config.toml
n_head = 5
n_kv_head = 5
vocab_size = 8192
norm_eps = 1e-06
positions = "learned"
tie_embeddings = false
init = "normal"
init_std_up = 0.028
optimizer = "adam_variant"
grad_clip = 2.0
decay_fraction = 0.648
decay_shape = "linear"
batch_tokens = 65536
train_tokens = 627900000
steps = 9581
Each number is 500 + 50 x the weight over its row's rms, rounded and kept within 0 to 999. Layers, rows and columns count from 0. Numbers have three digits each. The size before them is the row's rms in percent of the matrix's.

# layer 7 attention output, 320x320, rms 0.0511, rows 0-319, columns 160-199
102:478423491534503453510499548558454479451516526542523514557584482559528483483548483502418534509598503503535568458651489477
094:522508452486520541521431457569517557514548517507551539532519483454446601556412586490429388520548512499446548482488537549
101:465515456548435493585535454504432484466585471567438478484468524568468492529541547522493533513625537499516490546449503431
090:495493392547399496535468480592439507607492524546509614499451507555436459558480563435483528467505486488482460483467523532
106:396452486431465472528517509511502439523514508542489539503493554485472461483509633590478558450480409579522486456481488438
102:584590472575527478446449559494548596511455536616504574502542511491582484525567611398449577455510493498526503514568485498
095:465543528542505516542406512408512498465425431428597447529461544557459535529448422500495398580516491470537462469385442541
104:500466479410421478461512437593525671423478485513525548495496491468498533504484487585613502519422472530477570546396463477
108:502445453414512514462555481578474585511500565519488542420561549498598499496482497552614451520569488546522558473583434382
093:453549521471554516541583523588497347553485531435498516578535457461480444452530464356449537435515588503479538511424514489
101:475514507564432424454442477524483544417465504553554472510503484556532532546465476544510527517450598401491472482531561634
096:504455534382450536486505587500483518495463508546427463448510473445467527507384581463497431525439494438506507526514515537
118:606468544438499495509519497493473548538490526495485506444501575519604470449589478520517601442483510466565426497499597597
100:497516520483549502409533560486428580461510479514481511412577522453580465513497552531529474469441398549517454397442457595
103:486498559451510425453511563533381517422430470439461506432510511546470527448481473525454449620405448467477620459347549590
102:513494349559438369504403498519505446583577562590524530539417437583485457579569516485491589416515524513351569537505537502
104:467551482498518498466501465437480540524484537476458447411541477478584516452526527597532507465560456464484497499469520520
098:550499489616474418435488543537484546456478535492523555516430397486485583487386432470441393544488503485472573493549479373
099:495587464485436554541456396493524517469575543540444528515533446563381525520619472487524577510480513529474502557522567453
107:548516509571593492453553567534505522497456503444499560473482449469545499517473490465483459521588488480462550512462531421
097:550527439581469498466401486403441455490559546590466478519443449569514445476566522475481593417525479488421581438437447454
102:572403584473476474461544505546429541397442442442478492495484562538568471435510440559550499540422431506411610485453498561
106:451528512499576518487518520434502482499482481473490545498510413487523530429455480467617454483495480517459592545443573403
108:589520541505513574502534570464524514483475526450453531390522456459566498461464516502519561522407543511442506451456559349
100:546433404498493543592394479520545518505601610575580488489562529543518527595640549537380542449472448537606423562501487555
092:629588451423422523520447401475518440598536415514488496477451458612480492549668455466503516511539552534568568451491431554
096:483512497527458596609431514435565458462594541535512495572468458488402544521433586493506569459486559476464470446496493466
104:503535533457529456505552527545434511444479470511461523446553517428545544435501552493488557527488463579466473428499551511
097:503401458488548480520541531657437539479460595586609489521559514530510504468593487588451595389457475548419560507542508494
099:458455532481571520531530452457531518527421414437502544475440484509464572480504537486445509448480515416468443479539596576
046:504525475572514480526493495492486458472501538531555525577461469486533462443418481376437494444554507471467452466516497453
083:524486420444493434501482520527534501558474512496541505476451466475510477556519556591506489472610521528549505534479494576
096:513462528498526455474543504464421484467467470432526438482515542487511482439572575452466564468494526511488685519479633519
100:477492402433464526571450546539504524511517503574623488488555412505420559607503487495440409455486438464544485477514567485
098:505449535492452447539584507530411575495470595484423492468539557565569441457500456584479622521474413531436456572488534412
096:484460584547507523508587452526475491501442401411494501545531556507506479429557495494548481553539537470463516527475436543
104:468522446521583596505469428482626513530483568460481449520534411506441538488496468511456529418584601434570542485421594330
092:512470458542449504457428539463535447498523466555589526610445407605444455556455480524419439440446391462485581476467421500
112:515505534560565481436537517498452468494465451436445525492446440457501489421501512457483442499588468493522428535556520439
112:490516513401419471574488438567502473525517470486425414435552543431468515572502499498542457485569503633603493338513501548
105:532494499507546534479524497410412503555445421458460497438452425559514460412588519441478450461421469484456480466576427473
096:591470517569455538534463432419541557423586566516464492492530530457459514488484524438479550440499572480489400449481491454
084:488387482548442502504525490535512479465553578549481460492499495544452447519516398385488466428448495480463515540436497534
100:611553524474464458467459527545457509476480491508432477442562476465528519432529490564488449562497467542461435489593475555
094:438469513486513361512450449490509477452493439498498582538445505494459548534440502575489500579457459580464592462561540451
094:512442446453470479554541432498578448492549551504490586571379520562383506532544473516429504472458505459506490456468506501
108:458522429536558469546463533540574491599533553504587555583403499465440512551484623546487501449563504466524565478581470540
113:537485586463473493527514484469454411476511404440455520482453499540471485450544498567512392502430508502533541552473553422
099:481481483525447514461509397463475590509527534477438460417533461411518538437500598512566472462490513468544546540611423464
106:503509519536510497532504429469540506519456486502498516534458506527444557516470406527470520498508655425552500556450541397
100:492540487535535412427492463480415501537481560509422466425529462527569451421557432562458546492470495492471499511544497411
087:509516579523442586569525525474543493441443464443504459472574468498476561414529496510550560511524490512472459503452540499
101:441491445499572523484558516579442602454549660542558500474606588416526478515545545512477478450503442575561509550527531519
097:510494448625558464485452532511465429515540508519513562519494525532491493562494558491485556441422481495488658502481420401
108:494530589490474452506512513477476446589425494498340535436477527531508501420537552588538552459492512533503463495563536535
097:529515457562550482438473588483543501509478571501486489474571469425529515531431571529399507420504617508436473470555428478
119:425493504451549449477566491463477507458513523509503442512470555441477457479428536481614497495537457545507569552513584564
108:427462462412531473543494462447473451452509381444558460396524549475452475537541482465469444534532492479516424474567583466
102:545431428471471531500424503493462527515554586572599481608528527505472443564533525464430594500492518519581467534582474511
101:515418477365555499491468518429522490509469432414490536460484455459511439501552512464485466534456535473529429475384488537
108:505499540426483418528517565421559408537494546480427601498441503483497483448538502545409576510557581459526587549444532349
091:531530494492558499463512553477479467535454513466470497424509574437524452453504521494448472535462545559497421442434603506
111:599412470418547602540482573384540467533494545457447531445510504521471501516566592522328491495512412456522499494548483471
103:598545421461447587505467529412601477515543566550422497509454402490407488488461568452502572486536508465440496509546553543
094:552477520509494419525475509531536477426549483527443592520515471516447536564493538455538512503460470425426489491579492574
084:484533523563565445471499433534561516481561487466535547604460495548459518574449424484525442521486472573396521478598545467
092:435494476614438436501452501580497420475575557541555548511482418612400568502537493411488422417494579516489548485510499533
096:559471461505463543542438463498480491512482478443583471576440504530472512563504430491482541479496587509646486464530462587
076:412494553533418480412597503592432526417486528497451462453506510528433428482414502552490372496485477425489447518471578474
090:446470477504547499484456403496471481463491485528510513512536498514534500539487509516467547467461568505399441472541503511
118:585540412514574551503399507507572526535538481568520548595418455474414556551539550483456499526440398565446546515500541570
117:464503556594494484436495493518514570454527562517499538490591504474554541504525501557477492500592476593513450556590514445
101:564562458565537447444464493481461497608453485492476574501470436489491493457486484454460472479486467404418473580399555482
112:547491423515532491469455515444539468571501503518462538505425464552480504528522547442454544512489408465461429511464423518
094:501571474543507522488518462476468491512522428511464411528542485520562491468509470484591554590425549484541538497575573441
088:508452455453538528509493552474589515540565571570538576538496462557489469535499538536520509553433455522491428460563578507
090:481541448520571415485407460433541514531536566531591440514491468509600581541542478509503491511602431496519550436564499494
098:561467463532512507451460411472531573478491521546496563519522382550556518510579495354496453491519447521420501508630469594
094:607516453499478513513451454595414500635481516552538524470476535587558517536532426501502632462504392497525497519521573457
089:517491488511458403481496507553433561552520472566526442506543579532581468556536509508533502577481497634544447496662462431
103:480476569460525513471440457454511525489481459491534525517491540490511577470424461507474517539500382556492573511457420466
103:493481461523483502545417424550546500477529567569587561571479507483450601555381478598434525475647457549554555427448566520
086:586492463606471487464471424594469591532546513562555558502537497511567523514592533575505511335476433502551414590648547559
100:403564468563493406544494508558447465522486534535557520497521463569527524494511512583465493422553535527534575522531501476
100:530561496506465447491526535540486496523437520472525455493543593489541403453434526510538544501423514530521485525545509443
095:531473498485455488482516483511541521445486462407538532523485553422460523525351458552549546534460540437493523459485539481
111:478535430483534576498506463437499520513505483537456593488508511487468499529523543527462465532440482424575516521473524480
097:468549497483581527450567485482465445557484486531460401513591540426556466395582568535466511484569425482522458424575488478
104:460469456454411419533394460466588544486536549480533482523473502542501517589396433569615548599402485521565418487426525407
106:459486549423543528555505463540559488392512523479529470534556551392445503505447495499530550521520534486412602355483511421
102:527466601522414423490507503486491434524452523436518531570408619497469524509461450519435487569459545536429449485372482405
109:552485471495480455488510521495458540534496535535516582542531464563537394477546449500498495522503430533474436499521451540
100:522567497421507581583441475528533520597523478460467418495537409538463593487557515495496535456469514378468474537574537631
105:525518460547522437436535535470531499551503441486528540466435413506476446484471579490583466494525575586359542437524484505
103:487466505494452460503483420506522610495510522529458499464537552504495527467477506577563511491410521508426550453524476566
098:520503487420483396549541560499507494531469495552474634497496505537476443518611518465489546577542530470521405441394492520
105:529515509502567634519491494457600519493517466445580470516460532459502497558531514436567580456464522583517497513408542448
098:487410455444572548563431490476545466556483543508562459486452432463436525521413536558469432386458431531562516493486456541
112:478623474484505515539437471505445510521549498519533518511472489444445565559438512550396504502461460628468560389589558530
107:494455502504562523524457555431533448456567550533533623541522444495512577543562644519450548484474533401444579512486500488
088:510524442504540494499498557563528544507392395481567423500487523410466476560436491421564497568460492439558461563500379526
105:496525498440487535586527576562465467472518383513540522500454563510547452576572496538521441487540480570497563599579506540
109:430508455539457472504534543471514519492482529485489477483541434519497425564423514518531496517511537498544591408543556528
093:555564500562489535586424604597600470524479535541651436605481469498527569503477525433483549491453561517449485519478453530
106:485488501567487522500489579402560497518526506509530461544560517505538435506547491454568527517519525539483573417449513549
109:554542437503466426505486515531450615520470558530533432408520573492562513507493454514570579525471442490481449562521489401
095:502400434544485473531460579475431447537509514474554523539447468515442469494461576320468517468507493536585452375525428547
082:570457452541524514472509509490607638478481452504548408523553517424492463544472539534633487588450420579521490495548485545
097:523488486526468568493465469517490556500566506541572518572468439522519490511490461378490412496477489538496473522554470573
093:594492488547497594457483507503515522561526589483527566559428449558527450564485456559470550484562549429564634406500561481
108:495498470474483565512492516511560526498543515509519421582551494450460522529500531422533497554509549621521523506490361385
093:552519514501432500513473552568610460586501558508462594526529444455545542461465455469480478499515451465448517496477497586
086:449477536543502541480535526560488475528463579414471530496500560465477470496453468466456491529413544551517512458446548460
086:513573496534469570481415518403546399522540551544444560506488409501457511476495490495473659474497519451518467471556549543
097:445566478557456437438554464513481467538496557526458496430523392506472479433533462541483495497544573474499499460559585609
106:425522556547551546429537436457446453476486483501442495482586505520475493510539451513472505498551468385560352561466510473
096:532602563487577474448500494453473473568525478469409437474523502449546468450501498552486544469554469525414499473526429459
112:583529594551472533430556506510404488463489450430407524503497497565500556443482319407469415542438491527463602469579462577
092:484513445576544469482415553464464516545573558558487443567506453579487441466539565415455486417497477503498641569519445585
103:461531558544482484502489509486589573489498514498491608534510557520467576502433492493493582549476525531544480403386570571
110:552541515469502485575445449544502416570527474506555458635389539590449509544523495441509573493593531604458475549538572580
105:530404527417449425505509520528483483413508522509439559430532455532519492449464502577448442515449396442440579537531581395
090:495465525528533620474577550516509553517502376510512475529527602451530478519523499537481429540470562569530518481437447415
104:530440406509590636482465517497542561555443490519577531471498424535524534529468491444501395542534427488467666525476430499
088:481536492562562534437465508496402537537436441494511434471566522452544558475525415437442425519547491472576510523487479482
094:582588420545467540530418512540584510551551538583557479518534489469548450572488620521528690441497578398441553453414545428
092:506438494500464453495549498646536556488474467513506544467485522511557438511493500489563484484480479496521474547460519459
114:450464523509525494428506460403497494459446452426482531474452512479449544485444470472532441596510394510556431499526473564
093:461492536569507537464554563497453485488552473478373488509497488396576500402449573518589428490556394595544538450473509475
110:571376452464461557477551556490547514469491440515485508489521498523530370550542564494571501497497433540588384510551510397
106:473473467582504517475518501543536462439515493524489491491492502465449503528480536455503512459545522547480601420468488463
106:471453501461548493513586557569483548522501486457567528436565455496600519474577534521490326569537437518535535484499544493
114:409511483530458474511468523508514489472497510548530545499414448479450515525475534481504477469492449539439497552457522544
082:494489474565551436448485471571517490519455464504508475542464469501514424489526453519492436438515513471486445530553441527
103:514518525553538539518512577516447460391529495463525464536486590486459562524491496474414445470585471423484526499448430487
104:547551530483526542478506473473509487491430456444522473418479495513568507475532408395563514522457551453461474521503492422
095:439410508409373492541507484533579470371604575542448439490566455458444535498438524526585419409517486442420474594600584464
097:564546522513582504519534539549518649411508458541481453534601551472525548498584555486473553504479582497530523497514521462
101:566467412498522511548493554567475451532512506584546499500573531459515385509552570521478539445450585490534534492527505520
089:567476509496479503468498476419506530553489526536389469437480521559520446421541460517541576488405429524423460514424527527
109:443502484542521524517472490404437491529520509510611363491471502506513496543454423526512539467583521510492565455460490520
088:479536527468523482472493540469433472521463520525550531451498479520577521469542438427526505454484418510414430570404488524
107:443467490556449428510495423485481565410557518521477472507462488567426494500519495590456424482470395456481578548421515394
101:503501529480607487515498464455477397492489483458484566473483460527587484451569414515430608454512446532484472493479452555
099:534513496520522531470489452522506529480449462480460490491502466480531506401455448473532502490525519480444499455488419561
107:417477544532474596470577493473540478523500477476413544481492432543484527466443448532517553512558547511517569467422587457
093:436454552442544491547545540555508537400420471476520512432566556438461590532370436457453429665561471583503469536512597504
099:548467457484444574567498519578475568515492601501530474477521498463474539555510429515531479526465416495492445397485509546
113:545573530474473437435563581589522545570439446534372547515613511473525487451560622488509555565496514454334574581445384523
104:555514460471559684517452507445522489542561520468502512493520387526546509546470428341574466493420486415497536404512543552
084:416607525482544449486502517508444434460519496508503501508571464519493477500515523498504420471482537448553538573480523434
088:461498506524499497503462543505549529457547549447495455510463462432475543509428566536569492482486385599493576498522487558
102:539498446484497562608477460470564402519577598549563567592391478547439528583464467468475594427467596432496428454532499440
106:525572472511513428491461488455540499458532519541549475496525468518513639544545519497437460485551590451525471511503520486
110:447548459521546498458507488513485491575511498509537436483530495449491512460532572626514476452609415581585397527514455550
108:507559485547418473472470543427511456452546578533464440540451416522456458489525464508461526459529517530457452608434473588
116:531469475472539536498520586521467524486563527560557522493539499496539475536568562586490500462512515449517639529502565499
094:556553544500485485455569579566513503469515481507412554517543535424481474470470562503526509512495405649555543480470516493
095:471642551491559464543557472457415492466458524337450455433557558478515545454604456541463593565472538386517504540445494494
090:536466461550466504518459513603423588476545478601571541562508513530523458520489472486506452409446426496531615455478489363
100:559533478444503526524496548553564492490561507550519476555534506506535487534552521530569529455502654486386499601434426514
102:448515538528532509502518503571466521493503502449488493441561535460515540523483520539454421517575507457488472545564521489
098:362391530509487414435551429459464475475481508535494518566482595585455429500521435554529500548500455501405526453507538560
113:434444504509427487526550523560453481472504591549520519522540554484510507467467465543484584473477514536396579529553520400
094:536443415559532456422440531416556606402583596580501550443529482481483533538523578553348545491489490521488521640518530527
084:513588520546557522488538492531550608471484577455529414479568470402598516445495504521499543510481558602559606457488508506
095:525441482471590485368491478477419511570459512517527520441509534508606470506569500494487520496494522477472526501510417548
107:470572533515467555452495509541513481461501529485454443499559479430465519470433509583468444533534526489500590556494520518
092:561585549562500515437530539466477528515492529459408584472510471568509503392557450482416499550495525507381527501488437546
102:487533546537486471539468615480490442522495516541470552578484487458477412467390515464495573469509559553658483496442542552
098:546489478546440531454525496576533506565518640557479572506528440527524514507462535533546553466504482473506467512565575493
104:386397482467444415491540464492424558441508531485406489432514538568471444519556574512543515458470536451519512377567555525
112:474549461501456501561376510379595430474671477567484535583427348644368567566608556552396467423473451473471422516566487531
103:384453523517532457486590469477437475381551507502540508480531511523484514557573451490471433486559446455493532486562555453
100:507452513541538579499583549480488561503497519511560524431551559455511469536523505402558470517413429539441504472457540494
104:447484552607479442450526505515439569450512570531489540507543530561518543396557499489513542442488460441467397536458534353
100:487482407572431516510465461412448450601512502540538460543425455612477424533520485462491504471490524470442547434499433535
103:521374509378514573537556497490418498508511504487483487503554534457469467500471536528537461454496502480467472466441576446
080:444492507481544507593452476565489490511521453509596541599470592465496501585474488420507492433571482491519490577435532561
093:462432488573543517501527440480427521516535471475517480492537523519476499516569515562468375468534583475495474548527550560
098:489492541513563465474499523423514525515416453414508547481465450478555492454404449497480389526507605451561570531528525480
106:562568489464451476476500562462545493531503508477419489451535474432525454474434524562519516571518548522498500514521402584
098:539475568415475543514579553541519442474453531433452439459555602382552477461414406507541468559552482532550536487599503573
108:537540530480565482457539522478485545511468493501410460426530474469515515434523520499526483486496557585595405541519499523
115:522460473596533580537434526491568511502561521563491538522512437543455581522493540543477533428487429565563391507553499509
103:418535579542482539439474458568618555387531477484431553544554461466453602483407519524555503536489515519515487577494498485
097:529439517486513477499527474593561520401469476513475577449508512527508570536503481514565439472514523463495489665640540491
097:564537436523593398381503519544520568610427536521489627425475533443627457500473593457484467507510471559502443569554417575
097:498460530445431494505561433551473539434549531496434545460560482457530479428511514603558586478504351466490422423563510543
097:503583520591601471476571513522539488509449434443431601460498494443445475486556553484489493497508556481411512563378482508
098:474520519515460546439538511500481460566517480501452491476442531508519563441471410545489476574555495511390531477518454597
101:576513572443538401479511492495518439539441522450549515454423534411503541513508414503461430528510526630504574470509504527
098:577472446527421501462488445542482500527530471542510522513455454561514542527536521518410371446510504559502558526551477558
095:439455479526464515517497455432470513476572507479492491477467484541437532524472422460446501514455453575454475592529557494
095:477429594467502451523618578599375509547436504531515573542524585459472496410489481460529436506575444455542452473600532492
096:524558459457428474508480453524513456470582504546524487546470517574437504547587485628583488524474527445404438490481508433
111:468581546454453531430556547500468438491446445489453478505521514561510453466602425528580504581495480511443503575549430507
097:520560496492455551491433496414533498514573513533495429507506473505466506536458503544562543576470499591465523541488455419
086:487478527489538465441549500558438569455528485526442496497592453508543569396446473590588502510444559498576543446451460396
097:496462540428573627550464454584567492511500552447496468541528574452438555489533435415484560514476495541547430444456515540
099:519523575621554385458433486511535558517418519445583563519468454493512556492420410557452504524454539547508501454467510498
115:521510499521496448471505491578448455538465452479540454459504468499603515446495459413543505505514461573475622516525581411
091:514455493487467668545520478569468487439606620529468460429608475420506591460518547551479469435471571546511506434537444495
095:452499553472487454498574517481546532432530495471431559506459498521438476468486497510595520539533522480462477483534540453
107:442454470550512502514408498472526526492509518488546451522518413519527517503451460486545512480482515494501407503451546517
093:556502520476411659543522601559477568451503473491494422446527521475516558487422499499563452504444496559522503441497492446
103:497458551492465574516525497484568538461529540450556477556511462531464541511489480543516434447478542481474489542510426465
105:504505533472396500543575483534495491471463421467427372461492618511502470496490402433636508530483522485439487446492490461
098:512538502468445544477477478471477470560536496518416359483483502518543400482574500486537510487512437422376416513609460485
107:454458495404393477581503475442518522462506463475495428449405542518440494454449503480611523557422481513491455534518612555
092:449529440542568506531402441467515475564513473473508477545444503523426513516509524449380531444530474517522420516534432574
086:513503475507516463437505594533480474558491590511454483475589512415577390463465542450490552467558561483517473576436484536
109:483462493547413553537539507562479390479561558553507501546530559516482494556478539466454509489505315557512485453538512524
101:517611526570477459520539498477400454415561509445501448424570551532604490355607496491442564541422462524477483464485500444
107:455538449414532434533425513498387483554506515516572384515516482504571516514484441459484530462469490505514422488561472627
090:467616538562489441513496497590522570359500447484497525499570534519451578534414515464518533503501500490528439688549549487
095:424483565414521528519540516540479499425526520538469551483578494486543557472530486458484466474521427549435526506371549495
082:496589475474538458521522473549560521512404475488487582503487464427509520519337533518581552516502416567455496365503466520
093:476515532616461501534526562499471440416474469573541575538502588512466511503574471451400526482441471582508534467543415386
109:627495449414606554556518545531536485441510548493524499571567552403499495531527579450457575543484471423498562453554487522
099:409467563464484467508589515503367461436421469551470515530553568529493484463562487392531577518526564556532463517511541455
090:490446454487530586547457485517529571529436407518561397571533525489543497525491477450573553523484553358435568517537455458
099:455484527535498459460488494595438461552473424500540519444570559527582521503551449459494396507489407546418626543456440414
101:526569491414476420488459460404485458503479461547406460400497613486486454530535503522484565524429465515577424514490526505
108:520431502468510590433533496464589512516457465483511479466507431506526485472483464393512336491486544538600550556541450472
105:491447476527586523469418445497523597567536538457554551468495505456601542536452459470491551485469453534522502508447613577
110:528522498582462479497563552502421507457532509542504483451538540583544496516574491566544498467470521496476452554588535460
097:627488536449531501549471529541580533538513542534491596486490519490495558534522525592377529495484447558548433449543476494
087:609494412538464365566466446520549530523486447514555515544448511483438483546538455511480460553505450454498571493434421482
099:451483488546592474538553466562521527512464482474528472510505618388525483502458487452480462475590551497594513476459470467
096:381537514533542488416533417470419482468457426505406424403501495442541482462533552392544513456483427460532557447569546412
094:401602523586463543397543502523384438518532583563454465519617503455540498431531551471453518381541585419540553515547508541
103:552508539534454539492575559524504504475525543514526516555533489482483462471507510553540518545521565664534605477454453480
094:462527550527485464429514472483412474520486538490491480502545500503594454435519466485444492394580564413483529431574554514
097:430499458442519534538545546361527462455505477504511468554482430500378487548441512424558520530535552534491596484458539431
105:427439429547512516591387403441629570541596534536590474615515502529447570555430478513593516436517529464611560436476493487
095:484451438514493525566438462434648525506607522552486519511485445485473545585492549463563517415573480577522585522523511489
102:559397495533379532452452631471476542519517594507487498484465503536539394492438460454471509466438572425572525472480595366
097:556457471441543510433480475467590490553516495493503482462376467486528487525541540543566451504546532515563505572529533538
102:501485445452483449529451363450540510510587603567517529514477454525443494539524440552523497493507455474505519590491548522
103:539513465532485517536484505476563428487554540554491465510492477490506411515490481399592555462518617587511485605481534508
095:526469536549488540474538566586430508450493485530479422584533572559524566455611548460469519497484549540487487534482500430
101:491473459516559565499463468513433445489465493490550492472540507436475489537520504444429516501441439423436421537553543496
103:419483514478497566525518510504467499509542518522441454451553486525502559438505533537442494426535490494444562562518468566
093:567514521434448458548546454549533583439546438492497499531545467565480501505591529540622545564471539507496539463553426635
097:507492461450468458536503436574522522541538623511448458533531481454485477483495500573519522442457516608529535521495497488
102:508561381567464509487461540483580525539501482511487354477494449490518424489514597486565515413505538516541497389537509595
105:528523490556445461529471537444610525507465527452440570452492445476413479530436500488441492541591618429430478479467538561
098:569489526565498591457544545601543616494530495559508460470604458490624483479560572512637541508497501580510489439562504574
097:462510515465469472503494579501494579467534568602513455503545508499511505496493516536520509460453355577476431532527501503
088:575463540436451438520524507518570540438540417419393573514449379494452559507485579486526454434465588545553516460452572473
097:560550541455498429465505495516476416454501450505513533572483478531494453486544483619482530435502579483570599492502521355
104:556410491462554549511521471520556442458509482496495574513456459516513473500543433538497473485480527486452542477455466407
102:560528405517481580552463489507519521576600577577453538539496378518475491501581619515507516442426482481511483434475566525
108:486533586429474445464497440528456486447534500548544475519611619482513473491509423500480517510528462500640439567574644439
102:546491525545508466420517645474580566481400458459413540423488420450575504422395569498559477489496531582435427489515498506
099:489502454437491498513510476539479467532540481544470460421576539534523483526592443549528578532488515493463459528506490553
112:557486534464472490479579598632460545444523468510483479457549466429557502455465521476583429506416553461451528461449527486
105:586530496404482466537485571436499450468511497548499443437490483522478494490492508527532466489445501410428565613471504477
097:561554541543520453508457582449601581508536589470505557469562382432552575498406531458456552459540514536495486370516510620
102:545451505488575481430543490539534554567377434454487579454481528476551533432431455554442400521599581473594542448630491552
107:514393480451452526578494398510529562420537493459588471533445563578459515549534421604524429565485637441567400559570541546
106:518539490521578456472480525486537519490441445513534534552414481501533443485478536466507568483549526519533509545563551483
109:503507486521569490448574611540492639452469498451473467424522470391491519472398601457577428544350566436472597532466439431
106:570466458551558612475515530560511621560484537408491446503570520457565528486429497534500407554579645483573565498497547506
105:517449386486450538525447453485594423593479510549539497530397509532504418568480436517497507489580493459470479504594500532
106:425438495456495516560516464549441510509465477438550503555484554461454524543457530485483420585466495517446508510522483571
093:526574512463550569456489482500538532513501516499466526422576535393598556472567549500533567498580467514548498508515541478
104:558562568493519541524475519429569499441493505439489475507495462465515562513447435443565608485460552603577577443400595431
091:541398493435558598524468460488571560507473530472580512494493458493508549538415502545452472511471438549485577536509475486
103:476431562354524514512522400556455439508416450448470520468493610381480497478475406422486396626550412499453566486477447527
093:533559485478429429557549539551441409575564528601484476598460506560475416483596483517529556428575506591431410563540535604
102:433561549505464434536499473576452413433465464489490434492485501604455576509535417483452464472525477494503488441541602658
104:572578528507491612564490471452538524524556544489518463549553458468520547469516467559481500503522532542529545564539509467
106:480478459494454533523515497490494451591544575539492529495457485503446452550509540513428470458573478594412451563454446514
120:466556486453573534549502481496523505540533471470525508490492431486462559539554566477451371502476612480524528560478382454
098:547425500441527507538551476459501533475473528476511527491595542467562464493508444491539520632482564445570522489491499561
097:451482500537308420580436437482545476421639569562530499546473582640385590572529463513435513506499410520508489513507474532
063:600548516581479541509477567558506511545500566507464545478555470407472532512463509487410459477578565445620447440510523466
065:496510501520480464552457566476521500521428483511561475476502456460515552548457456430486477507548464484483492381538523474
074:474522507511511485460489500477447566511505488504486485418535467511484507440533490490461446508514404548413502459456424425
112:564463474463493535494534581390500512486523455474502513510447579487475412489544548493500558493445508530535485495475547466
091:512483454545474546553430498520532510529514548484588410531486505499447551544581532547451446453549486456515476514524558505
098:565520458428459529535440512456423441465576544505532522460456463464433440497530491381408439526507452514572515584422497473
112:476445496564489456447503470456485433490522446458471565467476399568533483434493545560490467399426518482602412555654536473
092:514623514522464547490490482516502459549569536462468447510472465507494556522479551532521505444502483562473424318434494485
103:403517458542440485492480386508475462463485443474436430442534531520425475471565524497526481509518642453541497458583402541
107:442471475477484463511518505454422577431467510488583481487521481473530434467413600490566560507478447479430541545437481617
112:599524532449473531469497540427557515495506438463435524449420476420440481508447520509464474520485600554477436456440507573
102:474564539598562409471451535419462527445500433464466497434475484483496536448461469418523490531505423434446444372479556483
110:494540523437572490492522533519489527477468517515474525466556492516543495440529455502475550473439554406622524394450548416
100:478445510552502599469461552448576451404492507499551410510512499481512401564505455354514506487471573518487472548600414595
095:428509549552480423591513560556616515464476536528474517523517510448446504467393638444502597432457553501450471449515606544
097:507533529460448487553522616551448419516524551494463538552526431566488502425466532556471555557464452564540489417590462503
084:479559487559503492454493524477481519492497479517466530523544597485547470470500531441578564599576500518489492592429481526
106:530531480502494563529482539607499413546472423480522463559431414580470523485547470552519535502448495460443494454614484619
063:453555495500549453462518448469534522497462510421512424426536450498573522475468518581536503499543521494552513477497516460
105:463511549452545532417523418527505518511442458431445527421484504371436552395441540558421413559480579593520539459469515545
100:451553505563516561518507419501465489460473442467531557520425546525414548517509416486498513519540423552365519477431518576
111:451585499516553518515522539403510406489471429426424453404525532470461487548542543492536512586529440652458480551558439544
100:463619501636632495459470528451436552497469533583552487469549445509586564446534488561463575424515546491466486482449501424
098:524460487372514498523566540528501406557476486468470495499465465515499375454533510507522466540466561525528477455497361548
109:545454496561491492586455462619475641478522547505551518498551592540519544528521505443409524491515407467463485425472476522
114:490621499422506551535441540524527459519571523464480463461565442431485555543521608571502458488452521552490497497566450496
103:534556551504479573533488458474548523491510532444491436511506557390491532491431474536414456548513495516558417571499543562
120:464433475467429498604461422525551520429542539527551543531472469553439558576499450583470536521522566465563513330556524587
101:579467511499431653495517562476592574557465479472505419515448433458521515510371510502630482504475465552529465418567469505
110:511594436487528500476491530511481471514450500568535463477514475498503448555528527439591597486521460479460469527476509426
096:493481450489389462516493491401477524447560544514532381525442461527439470545448471531563457529412470505463474610499464494
117:478478500459400543524503485446470458465517496514502415531473459563457415482462432504536461481503498436473511439555434579
104:475500452630555601446500545518416593477477572507591475508538491525608445500573517489524450475453494457375516588419507435
099:523451459514457511458457502479619479516518524543545469611458496551472464582477495508502570460642566448551447543504387620
096:567551524593465546529498429445479438434519400489426514506503528524424529551601515470426559448479539393591452540492597441
094:478515488496518475574483500510508473530490548466540513550522468533527496545525442478448554529466673476420421502453494467
089:488461606472510434579509528539561531413461501461518526485527575494471596543498462558441493550453527477449400477476597463
098:551569504459520504463511505482509472558453538497400545416503478481511526409536557511442498458582505518482607547468534490
094:582576472591491594508461487397528475505443467489461500495498411520509504449547501452513640534516554486556498428507590423
093:557516480495562547440508504446590498521543460485447488395492423451511509490504524557592396437527405505483591583532489530
103:578477555480499530501479410549503455478497509494466530542466550554465509518528446507507557475503481507568386496502545539
102:468520531500562457429553555395455457521451468374456478455415531463433460407421513544496449458485524494483510481418510478